Each number is 500 + 50 x the weight over its row's rms, rounded and kept within 0 to 999. Layers, rows and columns count from 0. Numbers have three digits each. The size before them is the row's rms in percent of the matrix's.

# layer 3 MLP up, 256x64, rms 0.19, rows 0-255, columns 32-63
081:545448499560463533357559496429472505522599511525508502511520526553440512549481431512527522523492
095:485548558576472637573492483454436479496479460477630432450439491515526475514502606435549463532488
106:478449505507448556551514499573532562489423503481534506385485501576487549488408483465477386437566
100:531497493484504549515433502553499547374503493598466477486504537549550465483503466482504441550445
102:511462552521497448563468510458497460525459512489482475478490481562534400413554502492464497493558
099:553544527485456450579410476550497524563501521469543511596494448604456471541455585417488439428493
100:508495469497517374416534519514454403444406527479511523481521543532509479465507525450466499425467
096:517558547562402462425402548566543493488583553537490507434483486521516510538436494530516402440451
109:612495444536458480511551522605511481440420564411447483492558574545576444432469472539469447462492
095:465416468559501559408453501491496499487533559528490454548521509555492500506529472455545476460489
106:479480531530537475458502468523511538423414478519514503537449584445487562579481541417495576506523
106:487523418590483461591473509467471464465554514487418546563454497518590461501572479516499478452509
105:525584522498547452496429500389494541485499505454526458527489535547554444440508502432507405552595
107:473438445604451501505486553578531505429471490455487460507515454386434542549485493608587527501529
101:599495567494540448459529396412485544580520429508405395452480468453447469543549577565518575580477
093:526487449595495495429472495494569508554557494536608471505493473552388591494510490548527456506530
110:439447468510554490548499517489578506538437445514537547486483400430505538467372512479483520445476
102:438434549461442446499532498512550519451401563525551443566514483413622530566463519497540557441520
101:615527584435475427488468489485427461458429496534480554435428514464424630490483469538522403447419
093:589479524569487513505500392466500490461548535456520395445500529451446496519544643487479467486500
101:452441505566505461492502462473510464495481529424519497517438500368473536477558498452468492427606
110:501511456441519472457484468555391515489459598418507445484542446518505477387440496479471520493512
103:573555469511442493468440502517503473474550444517396458574506359532468518497552580457425462474456
112:463583487494532453485560513557547534480520432530603526531531491551537433503469557437409496547482
107:526495457497618537555478539496478422402403471446530488492456566514479510495431422355495460524432
089:480455539532608564501437509434477496513409518456512487535504488426464483429569457563401598510490
096:594489479580582481457478419428443510503591483539495474500560529505476506550595483507411564424470
097:549497568504384463453572470454474513494583499528416492494518526470523458433558516567443503475537
097:508512524539418514612547595450513504520433613457539439527459495505577425453423523482437504513549
100:486506405463556479514533459567474502501503420443433482519533506518476578550507563563581507463494
106:507572503486535483477510454518461544515468518546520495525482434429407438604542521447494531489440
103:537470559498544603511392487388464452453543475583556486496440467421479508505495505473528624518442
096:492530520525412557506548616495557448534566431521477484581458503455509491493509532512561467558460
093:494475500583529388418506512582451478398595558527529502456519523595579473436490520482486449560423
095:453439453576596501506523493503516444493539449547511520374525461539434629465526489583469503505527
101:486497505542542551442538521535476435492441544531570499518411405608503599562511406513421463494448
105:519481474459532533433531572402575494401410458543506445552452499480521526467505456441512527509492
107:514466527478472478589543540529521456490465450477474662458457534501608509457492542491408427498442
090:570503503485497432487544538598526491468415457504470461503410488530538485502465544511451502510419
108:457517506506437427476552579540482560523365585580540433553556443481470449434510560496445576408405
089:435454571461500528496464472407499493452439499564407425498496559588440468545528560512492517583606
113:557577523480514356507537442469430459421488483435466572554456490427524441521538482501430517461467
105:504530495450550507496511503477502430612433528436614533452433530499508573460491594490480494541549
078:557526527556494466506483558488452481472662486566418511520474545413460477456495513552401466463451
088:528483565528585532490466453511570458426462457488483493472507578481536478566501533553480512489488
095:530548516468513530480419520547531477557488466565468524472477507493445501596531482574520439514554
094:572507558526424554539496483467422455474485605546408458429429534476543418538564556542512502556489
095:500403578498544545408566497489467520498518546562475478512506579436441538543422482492500494478500
101:460480455509588488393495531497537549466454528577488535457490513564446462554489538390453601447450
107:609497459509522468447471582403433401399548508490519515447383528534569547415520627486512551496458
099:520553476531485488520497590463437546575508538519587380505462505472460581463487477496461618413574
111:533560414492511460558461454586429465433417519434548440479454569495544491437479503424494471525515
100:445459562439477522531479470467504428582410532592523457460489492432462409513496494531438556472571
092:525496496557504491476548488507510510490510501513462492536541466429548554566474447507519553435553
094:506475521513616511546569457464558463435446578451484495509489408489485563521438568460501469499562
101:522463530498589455520549513537581433467412455431561483551458508499499512486507570470504436596485
082:562559512549445486496470571520499578506393486459504543559556408545482502445464541419493469442540
091:529435483595482457451470518569478492528584508462564555466514539595495567478395402547477441490470
107:583564498533513512527434477483525536421488539478406489504545571432535595486466437437467496514587
118:453495519470497494571465490427486572516527552519525490485403532583486554543541623489455482549465
104:479481521531531424444471477516513475472427501544467550501539499499496536501466522621477439560460
088:532362549464483621485533494512483467458503592573419458436454446511472536554569504512451544501540
093:466467565619414528557475542493514507437499508507541548448498555591549484541461506466461411362455
097:507518515533516543515547461402407387543510501469531478508486482491411594526580481544505595502514
104:562497568590412559502457463485508523517450525490479494465463496596569582498479521487435405571539
100:551488499454597445581556470478554575539494445416502464532533480546477535452426502485527484348469
088:520500409423466502567524539551496576391489554513484545468553542419427541551556502466544443454497
115:588432419601461506583500500579509525485401523511420498556455593484552502415383452496490542512569
097:464500494537493460492509431554528489552515470574458449440476486464551491487441474601504507440435
088:443511426490531500529506524454542503402533464455457530466498520532471615510554638469517514533566
098:487534526492451518508410517533519455580533539451445463514518420528499441550454507500537349544534
121:480390542568540467456497542493521495545568513535399481552549490530506456574503497585552436501488
103:414439452509603561471499486369558423514548535574426451574545485436543481485561478529479439529484
103:485480475464501522570459517536543514560453471467509441555598450528537532326482466520495587444472
093:533487417475616423437538508556510453465582450505557450455382500550464499523537570539473470544539
104:532575544598512435518465388536464552627503431452547471501506490524396471494538474499428583465562
103:477485507461493442540579495448523483572506464588514461447588478460407436477518546484528579461515
093:569532577429563535424558529533516535576519482533509499386506449492427552450472472517598490457548
090:540470490579557528463482450497494453522446588447442511581496511511426557543499489546519524512511
104:556431490559471540462496527451456467477509600503560556532495598447510405532459474555465476587517
092:483538484501487423452415550501472501469525612526532452462436512571545475525483512422517482403488
096:496431609549430509482510468450536512477437427488566459488447487502517488425593460522503453508587
099:485561507484520426443545492533460493479507500530555556382491496500544509497485573453456383541592
101:596422482646518458465501466560482480435471474477443516492484539449529467568509502609575449445463
100:440514517501461481467478446509534483539492551440478597410438428512543551529450530528523385440513
096:446451529517493633481476529563602522459574616490487509567515446530515548463507488554473438501478
108:509583456488515450509468532517532575465577478483505463526477522463362498534428487589472466494590
100:561520398426585465604588471627516546455463456472513477469464459466479523542515543485438480428515
106:503532484545483542417520480502469582506415574505521591596505473493503539494452436535519554410450
100:564518484532445449579478455491523477535497534446560483541474577561586459505401461537513454568471
100:604446414485491520571541420436520545507513548507573510533594451558437426531387492470511541487497
086:567593578534424550450484537486520520559510481536583499485461438574535433453476437548447517491496
106:470439461521511499483490546537577541414457463549460540473505573509444563618473498488448606521455
095:541453500664470476537495499587463477540570518471437536524530566471623435410483506531481538458473
101:524441508470636521507416451485520498483394517478520501407431414590503497490431414528429538477527
097:483543564517538460448571520394540472498456514507469552546511575455435517536525508518482431483518
105:570453487486570431472558389477365453506405485547505511529517461589557510543508498462497540490552
098:555557459540535562498452464522490424486517458425568496442495503550548506386496582341458507463473
104:455445401547552508555539504596551481458531586424504479555475432508498422507464525511561385449561
100:509522473462564481477470566442579568410457576535461596514481467479474507427589492532481531485553
094:480549534559428546441542558531584595489468522474498443486463473424523528490477438453519439481469
108:539496482542482425499493498425512443488464461544503458422604458557422461518441513505395471483471
109:483507495555500459564431519510621514553497548506403450458607482514459571459478547499497534490472
103:477379575580566395505482529582476461602504591494597457484563491528488484433552413525467442520571
103:507417497530475510564460496527436436571533531575561493537474516511484565519606497557502544487435
100:512505618516459544404443555348495544416479527559547424495457460454441462485537451462523434541504
103:441530582520500482491514511423360530569461520488511489553494459502451484622425425480499534449504
108:463447505546487450468486492556551551463540508508383559540462552556618550558436467506457419516487
108:516492559410526476466586469441525516526541442448582534522476482399480473453491544468573565502509
083:500458507562528559598566529564406510366544529481459512542537534454450443435533513411444509544618
095:622502627455445518412499482383474494440445608488484532406472442484527435500491481481503497495464
090:493433528529606468511644479421509515536540528591502450451553444482454409517556449566463499601448
083:532528497504499475534435530674548492497581527525492521454458430455449504513533545449504466436527
107:549503418529468531462367513457481487514465559568547416493443549435508482469567452580518493528580
107:405452464508537446494533501481542449543462530559503560583592439505438408541505477498469442449519
088:450467520460509568508501503509452551484518569491401459409381529489512496525429510585432512471535
093:546526591591443477519474394509568444568523412463463494496461460514435464433421479561471497508536
087:549451487505560523516518550496435576544487544488492430503483463491491457506542388545456395550562
100:489426442559576501552498535470605441522417494440556463477451532464450511493552504625553456525495
111:533510548546542475524505415518437435521461503539515446448518508476487399538438491538413553481546
097:493488529427477414534492516562506410507370575455519531599544514454527532450522588511421497507480
099:510533583464494470467563488425481518477479499564502540458471454571533421495510510532541400519486
112:530488526429504467552458562484496541557462605550555441542393488501402595469440476507524459533521
091:508414503566504560417513508463486530515555447548524462561497586607457581425515365551555519546560
100:461476575521560375528520451509442485483402491516591464443491429492475574502497446490547446483462
101:546438614498474543546556485458550457510464480500473460404514502455472471414496497550479518513401
101:552496486524466455513477490567464497517532538497460479528460505478404471548483479474581510473474
094:465505565506453495453488539535529475514583456617555451388493420495401464601428444536584494497493
115:509462449434546495503573519546468502438458556532521551472532514474572440466467438441487438415476
106:541423548486449472478471586495556530525456533503546400499534573527504423456494487430408584443455
101:506452517549418536505536490471454515583463489596474420470474581526576516526459516394489438486456
097:513450596471535532572512503490614540460498503435487499430513510444421414551451501446432501521478
110:525487543460580471507533497488551538504523533355444562537416496425576549595388552508528504428520
083:541550564489473444590547552505480598503395477449521460488511626462480549450479531488471481510525
088:469420559575443502494481427505415453539447555475478444543553485518528504509555487526464486578558
096:532561520503552484482485533359517480525511470512527520437510489410467492459501475448443511481548
108:506522509561528443453551479467492472587552578498510447516541457540419512502413519477428552505453
096:507465558442498462354542565447495529477549463497456482459566454403451558552442529460531464517532
085:527381573484598570469392483463467580431467477464571426506478467418467452513522516546541456488497
091:469543458508447457533621548509453539515486537489545503431445467445527575508444572518435635561506
086:484468478510525486422545493495562480522397446552566522561533471469458501597576528470445501547504
106:440436450513455506466476528460598486475394525513463472487531528444441525514452486580372505492553
089:509432512550520507369606544430579408530529433536483550460538463452401527501485575494429514497459
108:533547453481415532570631486535464486526552560463580503482434531540456499485468343562446478515481
100:494551553491436487532510491514438497568403573481611487449361476417467473488517462443472434436472
099:487444548453634458497538472393457463534479469430481547447592535587518511516452502488478493507516
092:439459543505550510489523535417507535519522546585503535513531471518386564589464511348500486554455
097:497560469662485501450466485518547607628524488517529473524468499602446486527500442443445466521532
111:499574566533486540512566515465488541418610495585481525506450501448503488514510514514398476562465
107:571460572403494475456609476462451478444477538483500523491446481501531473527573613510489505502376
067:453524501448587502477555540480569577450533440437435493430541526482427587523515541485492472555630
089:571529565515468515538591490462427427492455494521442438421460534517532456503564451500493467623590
110:485557586486466568514498540494518462465489518558514454445471519534465474538506477556390557537535
110:496469495481518435355477476484565554469525444523531431462551503523361550506496469415503560490568
095:525495485478509503499437566473524491501513542569532567498500562495594415404586454492416510434516
104:504507492448534491484486619523586468527557487461598518517482430476543572457561505542472419434530
095:436470587478485519490586554451513491515448517566544504534522509510409482473532475548569505459606
096:581425558458538471445527472492467500438491496522560515446507547575512479520604543457459471403572
096:485450469517477520482564601563445490535490448440568523487471474410513592469475561525460552480508
110:496328493498536424581566515448498409531571518503509413493485497546373517525531499510529548466537
098:530465481565420542512508649518571510478497440486450555565502467506547585481481545438516471507496
093:445441577445466490434561551552438433536435475448475459590452505443488481588519558495538534429607
101:554508509430563568499512508401507504423480477543453514576496519466505427497462502424507415489482
108:538561528477390547546570572437445446529570444517574445445429535555444498581505515511432543519554
102:461539505514512635553442491518541556546598473525486433444448509475456580537434538487474501505467
096:404512548469542552559529528528563465532625490501543466543447474536493509501529368519425450472531
089:567481539448488437533492467510460558482511539503539523495526507528447551579535426491506552491541
102:476524588496499521547532468444486529568546524493508404445459509477491428441505597494481535359460
118:575508590498458540503470537451527482512432534521517442440489457491519522541388444517516519519573
107:460518395459568434542596552497505468514446490494460534505463526454454610527533551435571478500476
096:465530512532499475536456416606524580547478551439444514594504477486473491430458501416453520454632
088:595460549475426460518533550495499492519533563515526435450479457527481541457507627488476496540431
113:434476432527621455527517490447532484487468527559485482560525514529526471468539483478479579531534
105:500453435514358447501476507522485442493484467524589584423454528589569519554553475474445514485445
098:529508602481451504478561495482481449534456441485526498445536427558437514479514506453466474552506
090:520523598575583605479451507511458525506562472477462446474510464480522492497477492547463370483477
095:425461542523499518463593555473469495511479524533501481585492502424516402496506487549452434554520
095:499468559497401546576511519376634459434483579464492437454465506496484424417570532449436536521482
083:635421521527438461483419464478515445433475553572380495513571493446484456434477470416462550400492
094:455478447517563440598565560504568497508577507543480533478551553491486535423482520577457466504509
102:451487505488426557529528670456505539466470538610521498571511496543560595496509541524529601475482
110:551502513509390593525457580533537524454463578480522570477433431530634506490481574587499493514467
114:491470586553515460514560448531588549502439471562549465503519553487436398556445536411549463526445
089:511470415481490495433462525507487472493575441565602470505442425494554566464490595443489524519426
102:546460551593528445493530457357460497457555498513437567591516506585430501432506547482515496515501
098:452570561599480600409495523598439505479554517619540502377468467466558499552403492553457567475541
096:467459437563492413523388522537568511455507550538439513500451494483434528513536543452431549429497
088:490538533499471552474489410513486509495541537488540536482526521423533438458530532523504601570560
122:468475515491464477622557535470490478498468598416472482466467456548592561491481474516538437437525
088:522454466473527598474472486404565577537479487517469518610472522451490526434479483445523532538494
093:548569543495524461469571402455494514501605539504583432553486525516486468549473416520454482436449
113:567507499422551514448454502488391418377520494509487518456545571477570407522446575417553470439459
112:539463528439505514452400476389441525485458458499443512512527439511541487454485605438429476418630
103:536500534432529492515420424458472494495436514542475397503546490516446478573411458455581465472492
116:432360503579525517507508578517515521575541491459474459578485449549490496449482535495597486436409
101:551547496515453565478480572562435414461509469473486560471504569443514435463527489487431497505509
086:565521462449566540551508524545559489568484515451509489580476506464480437423495625449426513496519
112:494493541466556544486564549530520550428533521443446486549451420532433448500532490505524500547632
097:464485581520413416458455484538464521520500458476498534490514488523428534566421448540536431544490
111:459424517527487511463533475474508530467430429554514466531469492571526445494503623518553548433415
095:447486494563612550482417544457506464532543461510505477548464565517551544513639558380469459569508
088:557419533498476375384556495562498468456447496520579434414507533543530487451558514446521507462540
087:549429584531486510506402485446472531544570550537520612510468467542521491445542486459477544512558
105:535549498493525429380503598437466483588458435481450515477419524421464556524467581548525453472538
106:456456539538538479440505550512528523411500495477422457554501600526505524493420507438497451518522
097:519500522508452501475588558517488537371495505542552450439574581520496419422339436516523567457391
101:458521457453461455496570470475448496516435495536498544526536485497468400489460590519427551521449
115:474526572478412404483494460428464449546462493432488442516462499536512428456581565544480500575461
095:505567457507491428472490667507487488469603420490395472488539511534447538515471502451513492442402
096:456427507521511495437400468407482414533529531645486527517562514506574408510398442552482422532544
102:444515515482566485483455492510526484527428524428581517553497440461540457518495510378474514569526
088:543529420456605455431475520428504490393461498504483481494523469576500551524445557499521665512508
106:509523485470480479470566502524400419419517494436543622461482549497475645515464560527510469510480
096:536535477482532550549478438612433485482563588487537486487456450487497477492575480461432530475562
122:467468622508557477491539516475515486541437391472560454509567467356480534559482497507445557569542
100:489454530515510431457448506396521562367527490485418475515449515576496467569556515496523511524464
087:494462461524515474463439560474613452503527458520440512498499460523398572536468543463368506552558
102:408454588508496447441564548467479541513451453511598499536530547549496492492422515498449553520528
104:517487471550485557532453590447520511407570523451526561509479508512485553464458520524558537551479
080:510479491531446399449494539503425520488423538499537538540479490481534490414591450500492478435556
096:508509470511539580486517514454443581449498515512449462461504535517560548442392504518473451456564
103:517417487578482584474500505485481484583524439489486451549524528509379629491489453478479550464533
107:537499500514646468560557421481532474430621470522540522538527487550427499521472554448552520457418
110:468470503516668570443482506507593412545576520490384564551577449446484487554463428541572424517502
091:447472512496542512544525445478444465472481568581465454472403507441398593444568473564512562465533
105:537488492550566590520461529520571478582448497488475480487439492543494536516526488499539419560499
090:568445507367513462445451489448519456508481423466566503498476484443453462505499514427541480589457
100:452489518440574443447504500474522534504418539568521529591590395584413485443529535500468485435425
110:548491532511537545517361618467450450506443577544540526524546605482521390465521438526505525482474
100:555485493479535449513529426511495586430391478508468512483506482563432508506459549453433423437517
095:420540517527490476478513509511582517571514389541489459442523540530401499438493537483495547466404
106:551448585511378578532519514414399487471439465481577512504442560476490565541579487472511523531431
097:480516537492531455522503499491590533481526451506614525452523479454562408495495568396464509630500
103:493481546452627461496531512436529481450495521518475506476519487548522537477439496384607504493375
099:501479523508581512427566525527621488578565453478485445520505492541499558504387551470478452444543
086:487461578547450526505453503500499539561456594525508491519412450512472490477501429534490504460532
102:547476557421409511483512458468484441528592457463440584508434516425439503471490453504577442423565
086:501477526521517562458573472455546480519498522531495471487450480480468470591472539576522484496515
118:576471477491569510526503509537514436478454453478454490676521512467606449558483431429435541475532
109:615469502503394491476467607559494465462570494573558515508520544453435427474514597512502463462449
119:569560537526495492490476510480484464442416565517443421512567536390526490473508461481499430420571
102:495552592517463612551462464485482429525556493575463474497476518368431462493549502527441487545531
101:562510488531452467416469531548454557493455497535563539482468506373461472569551449423427515474496
109:489444526517562498447523477436407481483441475559391564546545485536491502461528532581491528504441
108:532508521418512448557370522468538527488404542581444479641465537534475546480545482473569450458597
094:522445554497484524513502585555481533583482583447501545473518496457482480547530558472507485547453
097:533483478506462527464533587508398464469382407540514530523469570532475536561533481606498501468439
130:516511478489460484416496600507458540351486580541480562525523471545527540528469501575495528426525
105:502415545540508527551516508436520482510663489507434443510512477480526564398440527555430534466504
082:565486452564475476473516512477561409506510487492522490436484477438462449530592515439481614461513
096:499542497542536479490526435417500473399547463473491508449551427479595447504513590416467462436399
088:516418479550518513497486539464532522409493574489531360503517523440522523541468457449453493487586
083:552465453431524424453488488489491452553513512431444486455484429485428526511597636536511486494452
101:455448498516509396521477594390522511432502533571536556505480545436453455606549555554528501577478
093:514461481646554504436537410510480496522500516483479485463636448588473492470512493461516516496506
098:445492493585464527548428536525495469442393566456453513487470591537542486499496460514493450456506